{
  "head_dim": 64,
  "norm_place": "pre",
  "positions": "rope",
  "rope_base": 100000.0,
  "init_std_down": 0.0
}
Each number is 500 + 25 x the weight over its row's rms, rounded and kept within 0 to 999. Layers, rows and columns count from 0. Numbers have three digits each. The size before them is the row's rms in percent of the matrix's.

# up: layer 3 MLP up, 2304x576, rms 0.141, rows 1985-2006, columns 0-143
# down: layer 3 MLP down (transposed), 2304x576, rms 0.124, rows 1985-2006, columns 0-143
up1985 100:520458490493491514487558489519513530498478529484532500547478491513505509500523480538512474555489499487547525489499525505506502516487481518496526478488518478498506518515453475484506511493519488453494524525481497532509497499511490475476478510517474514504472502503482473467497530528442497499503516502478527474480479488497528509487501527540528507472475498510496510445471453511509491483506503517526505503488495483439507539527472487502499
down1985 106:518521477514468524486501517484567456516489506482462519475513502535462504482541523504503510468548533501482510462486474487542498545502563499479504486539530489499504464472482509476471497469520492524494470490519502516502512492493491492532506509459530493488494504455538459529543516494512491506476486484453516486479521542504496452480517553486564497482506493559505480501528510483482466511482506489463498543516540492470485504477509516492475
up1986 099:525535486510500503498526496519513513464499515501529458489496541494481512524437509473505482522538520501491515477459464509496517452542561469498503484511464505480488521454520480467520501498547497475513520515505509478466525499520509562481474498490471514480519490469474491493519460512474501494497454494523477495497504524510453507460491543525487570482451458544480467451484523496503512486499518518518492514515505516498526453537512496516514
down1986 095:500475508540503461533484494504519474493495516510482534493542485493524458484511506527513549483473474471502518494504534471491496512491478498508465474521490490508543482477491542517513474512455485502484493492503479503496509501503512443502493510480524501495463470484486480476462510472516528524529521573518523466483493505523542535503506501506510479519465523470533505494517468514439501510481495476506524537514508533471488477499483503470489
up1987 094:506495497512504446522492465474530519489496492492527522451465521508492483494501525486486492514480488543482499489532513530495489491496508493480511483488565441496551453467477465500523516513462541519482495445506472506494523477514510507491507499477501497487490495499499467502529453488511485507480422504496479527499508525488499511489458479480489543495501488490522500504473493505483507488508503473541482469472485506474521457508502468482483
down1987 096:474497494471490528513494551495485502519491482486524475515502480538477519466497519525514515505493450458528500508494471483542497496520506503503521495519488543492478508526509558500510524498550469516514519524482521507537498527462507508507481504505470492505481502491489489491469510517486535480511526523504549475503497477512482492511521523482505472461497493522512503493524474433484476477517483503446536520480501499548489494470541505497525
up1988 105:476434454511499520523488501505487500513472462488492533515494500513510500528481504553530490441463540476519531483511499511491475492506517484519541490504495467509544459491504486501445515530528522516528528487472514531474460485496540506507465525499501518463481512427528473475543462513451494456497483457508493543518511478515503521474493496536499466482537493497485503443520471495512497505504470546525459503508491508476516461518519526516495
down1988 108:510492456454538451473513487451504490499516522508528482530484489514516510494484505515527498514524478503500459483499503471504504495503468469515458525487466480478480506470522500503437501490518489513461481526498475494514509486492515521503512488474527534494478511523544520498518510564513514457495477491561473509475542512522502521467475525485427519501477468522507509534463530494484498486537531478469509461513518494490494533491525509516538
up1989 113:460523508505502472533503521559531486492476508521458494486529562495505463522507509565527490502485473490508486513507520463554427488538467498461465472513514513505485485535550514513488480494518507492495496482548496514497510499525501520523454511514445494475466488513531472474530493506516477501478469512522500543467494461487488514535520528478513512554522531543463518479490521519516516477511538477523479490503496507505506511518515482506436
down1989 112:494489507488492489518553505490526476492489509492489488516522545477532521492497471484467527482500494475519533515500446485482500557531472505542543504506523467517502540527511532522480516500493487494480540457515533493472499494459559457509492524503537542479505469521485527509482509481496473497475464530466516521478505546509495500507486487545491519530484483530524508484527495466525469469534509496484500497490508506513518495491478441469470
up1990 097:530514518500472468464507514484522506481487498507552471466470485504468486454509503486496456536486499513492537495484495509512479486509487497533473503521493521499465542490436511474483520524477515567552495524530446517498535485505496503511539484476513464514522462555498486520450474558514542463494524516499482515460465494531521473496495479480456476509472456498523544514496528506473486504520499505497533494562511527504506478515535516498560
down1990 101:484510488471511481521488485496510507456492531495467530448524496490516524463513477507489506512524474565499513512484482512491491524464516500487503489479482477484471531499498470517532503470463499488554528532476514481491489474470467475478508504503499435499453506462481501521517528488515472492503514458498497563527479534498482542526497509470504491490520522518506464489479530488473495479503515467486493512481455467492504523485463461508537
up1991 104:536497539488517504555526476466502478471512482499567528485500459522506521466495523434519508515511508447520522459461543531489492452448522513470517482452512511557532501498547477496494513469524507500488471524447496530552518487518495482503500517517479515446517525464506497534497504487514498454530482510524555492517527503551493517526472510439523553495503513517492476512502528505489516474523513502458506518527444479507465476494481504516481
down1991 097:510550537539509478511471502473480491528518492484513521483517534513485484474508502491520510497510468449470517529514492540518498508529494496449496546511479521551512504480470463487510488519528513531504552447496514488465490501497453524528493541462520508489496499521458476480480481461496496558484594513483503460481510502498529428488525462500485525504490503527487522466471535454517529527531566495471509502471547539502548554509526463533470
up1992 096:470476514453461510487524515488521491497546497487522501441513478499539521529520461469526514488495466512511451526484500490509504519497524478492530495519505483514484501479519457515520498537529504489521501454519492517499482482507483517493493526512463516512518478555489485498543510519482482479492544515457491479517526469505527507500458505499468526495520515528486543453546508464500482486496551495506510512472538532498510481529507469495543
down1992 102:484488521509503499491502489469522508477486503473485494506515516478452546479503506543463539556498474460495528512529490475509487503519468545503536499484502539471499453524502458517531527482499494479474531505540496517549523541501494509482479517442522501490491550513534524519490498490558536489534493497527465504498466510487490511545501481508472509476513520535485484513533509498453506513495476507498495486496510557482544470517518521511508
up1993 106:495519494484513461542522514526514461485477495511450470483490516506525488518475523492462540518563512519489488491528499499481521468469496518518504469506531473501495498526486459481503498509465478564497496476515549499479533492489511489485466468466467481525510532485544532430442525472526501502534491500497445500502477514502512494535477516517477501511522509509483512509486503475487486504501512494537502498543461484480527461503462502457484
down1993 110:441501474473489460562499508515483493512565502496495499436484523463468516525536492515483510558511498514467511512487498512514552476446526518491487482469482529487463484526478493465471487508526452496452525522546497563457471496488551483537548460506456481492515539506516445513499477510514499502481520499506480545509499514481489493513445468559516472524497528495456506559537519492474496521480505526486515515502528526528494518476487535512476
up1994 101:517492482489485474507453495500517491516495504501506492487505468510496498454498488495529496524504518446487461514524526481535503476503567501490517478503489485520494503437511489478527537487530491475544538516530531469507479547529502513463514499495499484524521474505506516455472521480535546543526477519524579496504495506475490533439499478545526546495513496506522529459509468453510510522544509478489502515476526478546532489483514491509490
down1994 098:520479514422530496505532483479476533501483453517503502484464494474472459483481517522481498515491508526512456474522482482464517531502475535502523542456513535464528438508479510511485495528480489488460453514490530500511476504512491474554513469532537491524480498521487482497508509525499469494525536502553494517479531514483577505468508518488528511505494490479550520516487527541503505509470541551501470507485487537478469528524458535485506
up1995 101:472530494488455474516444541457524525472478513480533463470514503489504541534505470459523529480502526492493508497523499485462469499478468472533501512524477480489495516472496505490487509523525530523460530483467498467501523474475520494466498530510508461508465532502505488493536534501458498517523497476513486487487509458489528473520505496493528469495515511520505488472491466515465501495519507475531480485468437525512519492482522509537502
down1995 102:539536492477529466513487442542547511527502498484514537488504495521514495510457499476492509518512512514514498492518495482503528474510492517510507461492480489472509487529496515456502446461445487440555494496468539505506490509535486503532522485499503515498518518494441511532497534507523481483488488525461479540504462519485460518491505495502493487484536460453497487527499495516563499497506508507471510444464550508476521504493497486482433
up1996 101:474478530456502494545481493513538496511461459475496529533498520492499479509508467476479478479505529536488509520549480503522497485533476460487468485518489493519492507497537509493462505488517541486486518493524517558515481487489461492576525477511494491456552491527481492496485479508547476500475497540472506499491485502525478515495479484480496519516488505500537455506543501500499461447494476501491488483493525483492490523472509481502498
down1996 098:471460494537483504483511502499448494538551482501538507537519509520473485499511515514478493501497525567491527507501471483486492535488516523473490465486514548479488487513497472465478522523497509500500480460521483510518516514457478504464479455490477512456527492481496530512483519558526482543491477465521541516516478474496493518505535525508498460504487488501476482477495488507473508487453471473482498504509496518499506498513444426477471
up1997 111:488503468528518466482444469490498454534501522546511501516519531475476487532539493507490489503506469523524484480514500476508506512482536499512501488507539491504485492519507524451539492438520499496454500504518538503506512476462507485490481505518441502455495501477479504464494509461485484512498487521502519505493516491507463443483537501461529516488573500538493485544501486507455516519490473517484486452529462504506508461491511474521511
down1997 103:525501510484502534554513519552522497481496505550508455563485487565536533518498498495513484519440489495518510474483598526475483550495499489509518484493492539501449493495554453522520496485477510532503453506488492485479567498540473474524527495505529461532509522502533521527490512535504470482485470454479503485494499513513530505493496498518503501541487505474500492476507502482526491494515551489471528522492492514519533499509513504510511
up1998 106:488533509485498542511511485457491484488539503526500524520472494559473511478500514531523479515462487500490515474456493477483534504511509503475483447502499459533513499437495489508508527534455505486450494498514514509513515495518498504520499512532504493483480486520514546545568497506433547496473481502494497520493478522562499480470501477528503516473512509478469477480581514491495502540533489504476491525490479492460485527508474520497507
down1998 105:502527481481493547502525472525534491493487551518551495480499504520504500500480480509503528508495512532509490469540475488512515508520525525538465479470527520540489556542490475536482460470542483515509478485476547530486477486494526494509470454495534508526488501455490466486498493519516509469506551505503489507530492460455499496522506512483548503529483511508480546438531500509471471515488505515509521497493518475531533520510525456502489
up1999 107:519523514503484504533468492520560474517485461468528460521510508514510537448490540493511544515458527489499511533530492532454493455475504471479543515493509490541502473491491518484554498538485537558541463481495495483474483530464524505477471475494534445555482520496537516517512505488536499525477509537479468507481514490519511515477495494488503528510491531549464523502512490448512541546481492516503529479494514490455514466492500488464472
down1999 100:520525511500522505505461538524513504503511490492482539509525485484495495501484497483511522511520523488529501512476483497522492488495554533495490485497460472490510495517481480472485520519532484495493484524477518486472478492447506501532477510486463490514467505483516498524523511484500562503496539538516507524508497523502468512508512505511502478472512507494514452529577515539498483496518494503514482494503481552557504503515495553505483
up2000 103:506533468537544520509493504495480494483481472536502480481507450476492519460477440493502545516521504464483475457495491510470541489510499549491480476480505508538475493501551490508470482539464507562551515495440523509536510511530489510468494500488508519513523494543480488518481568447536516510511451556508520474528503490496513487516456458489496504525551526476486480500508522479485496530492500496497539520497503482478519476491521516516513
down2000 110:485504467476497497471461526519491535532542519518451545551504482517470499498489445526504491459506508539513465508513496509462493481492479507536503481493512479479466502502515503462556486543478501514494497489511524509491530535484507481500452509497507488442553494499491467523470437511510512475509430475508507489452520509510478539523476448482495531540476427479477558497519542484493515530496503486522491495465487468509523526490478584509507
up2001 112:499553523479471476526502513532500483501462479508493487478515510495522480486554528540522522508504516488513502502513507506514499499497471492515526472474520522517523516492487471506476495501474551497519488482498469525480513471499507532482530514472542536498489495488477496496473481472463515491514512522455500515497496502493524518511512475525463505474492511507551502481468461471518509516507486538472517497483466503516504462492493523484514
down2001 108:522478508535513475518491466544504465476512482483493485508462507465504508514481487495524453499477480450505508504480485487530492487514502489521464462510491466500499491510500487489516475491504520488515501485463488503466548499535478493528445487518467527502502511519507521483510517525496490475473465466405550505484538462515507551501470502482501511488486500520535517436429454490449514474488475502478516480506538498495481514472481558480480
up2002 096:469499513516486515516482481507486553472503509524461479512503506538488545524512484527484507473537522449472481537491525485470483560493501475509510490490507488481498492539525495482512520497547518482476520508461514494473497512529496481532477526485433511501542492505467533530497505540453537506492497487487509526497495521491493475495487525534517488486523493483469491474499519482445481515519503480454474459499515523519508552490499457513480
down2002 093:499453561472460495506521454493464484491499513495522453475543522512503493482539484481519507498490481499527471497480492516533485489498487498481476508498491469468531533502482539519523450545515508499471501468536483487501546496520496497518485473487532521484490475517472501504506499523490503453503538487556533537474535504473505492486505488439471497489507460525500491454534519492490505496493489497496516508462522493534509482493433483461502
up2003 110:531459540501479462499523466453487482450508519502527492464483513465483541439499462495540513518509493485504478528516512497510500484510522515517496498534525520489489482522502505539529498489505491508514481518528470488519506499551523503495550484538473511483503485493520466478428510451509487533483523497512463558475502481479484528547519512529477484504533535524493538481482529458497459516484477512514531503515548485485467511515494486465515
down2003 118:514473506516486442472477516483465483484505494496500516507503526463481472511468477521484526469496481494483513520507527470499558530484489515517513489498480500491536513522475483478521513487516480452474499470460485505467484507470509500481484485537459532512515466487538433478517470508456517524467578497478495437485541476478476479492480479537433506463520526501510502501521457466534493508499503498471489500501485546481463525482461463495517
up2004 099:507488485488495526528469509531479479488541487478513483506474507509508509474506485479555438523508484441527536518478519471500508478480545510495532511538489492509508507452495490467483490476535510504557512501502513499509483473467507508459499489516549475507516518492514516464545481567493497507488525539467506542479509469520464528509446519518520493464473526495504505489436505501522506498456516483479501462460508485492480446424500507488449
down2004 100:529515525502488452509479476483440551508487482534470484495497493503536509515525514492525505488528527508472495530517454441461514457506472516509473510482501497528504557458508474503507489544481477497492441467475553523491500508517483510463508445543474520453539502520524513522542487537484523474501543459495437472451480521500518520466497470491515532481518515493499470489531469489474556474501509461486487497485493499550485467512484480515505
up2005 103:557497484485506520482504453504444461481508542527494514477522489484534488529524488528454491468472466508522519468494507497447486490551497474506469543488547480438526490490467528523519453539510514489489490492517500525479524535503496461511506486509470489479461508544519461477495479525505508497487513538507521455479532515501508520489537461504494523492502534443532592490513506477519513529523502524486484510480484529505518511506497522460487
down2005 103:522461503502488488482512513560544482514519503528546552477515493491512511520552502495496508502515477533487473483506491512521508498449509537525502512495523515516510489508547492538511521482503494528518490500504533536524500486513516495481496496483529514493433524487517518518531539477498547503520511495521545506498478529496469510531474507501513527464481469518463504519513498477519491515546534522511546522508493529540501510522546506499494
up2006 114:530495486512525469525524529529481481484504500465502502548510512493497501493516512538500479474502475509527471532493510519503463506485489504519521480482499485465499525467508494493513525483453446460530507535489494461515468490502510535479481482523541487498473476508501527517513505466495506485529500511484495522482465494546501455509496489498480517509493513536512517494480529471516479521528503508470478515516531484480515524490502537511483
down2006 116:543532491487533515469487495504500503504472505523511457482473463488504481522529506513512424516482536518507518461471463475481510521496485556523528523566496487481497500497528489533487542533511459510493531518498489522509457546519515520487452525497505524548456490506502539547525534490469490491462485496494525420519450507519518454459502527462495523482429488445526514480490515506477549476497491493495484434492554500518517491520470518498544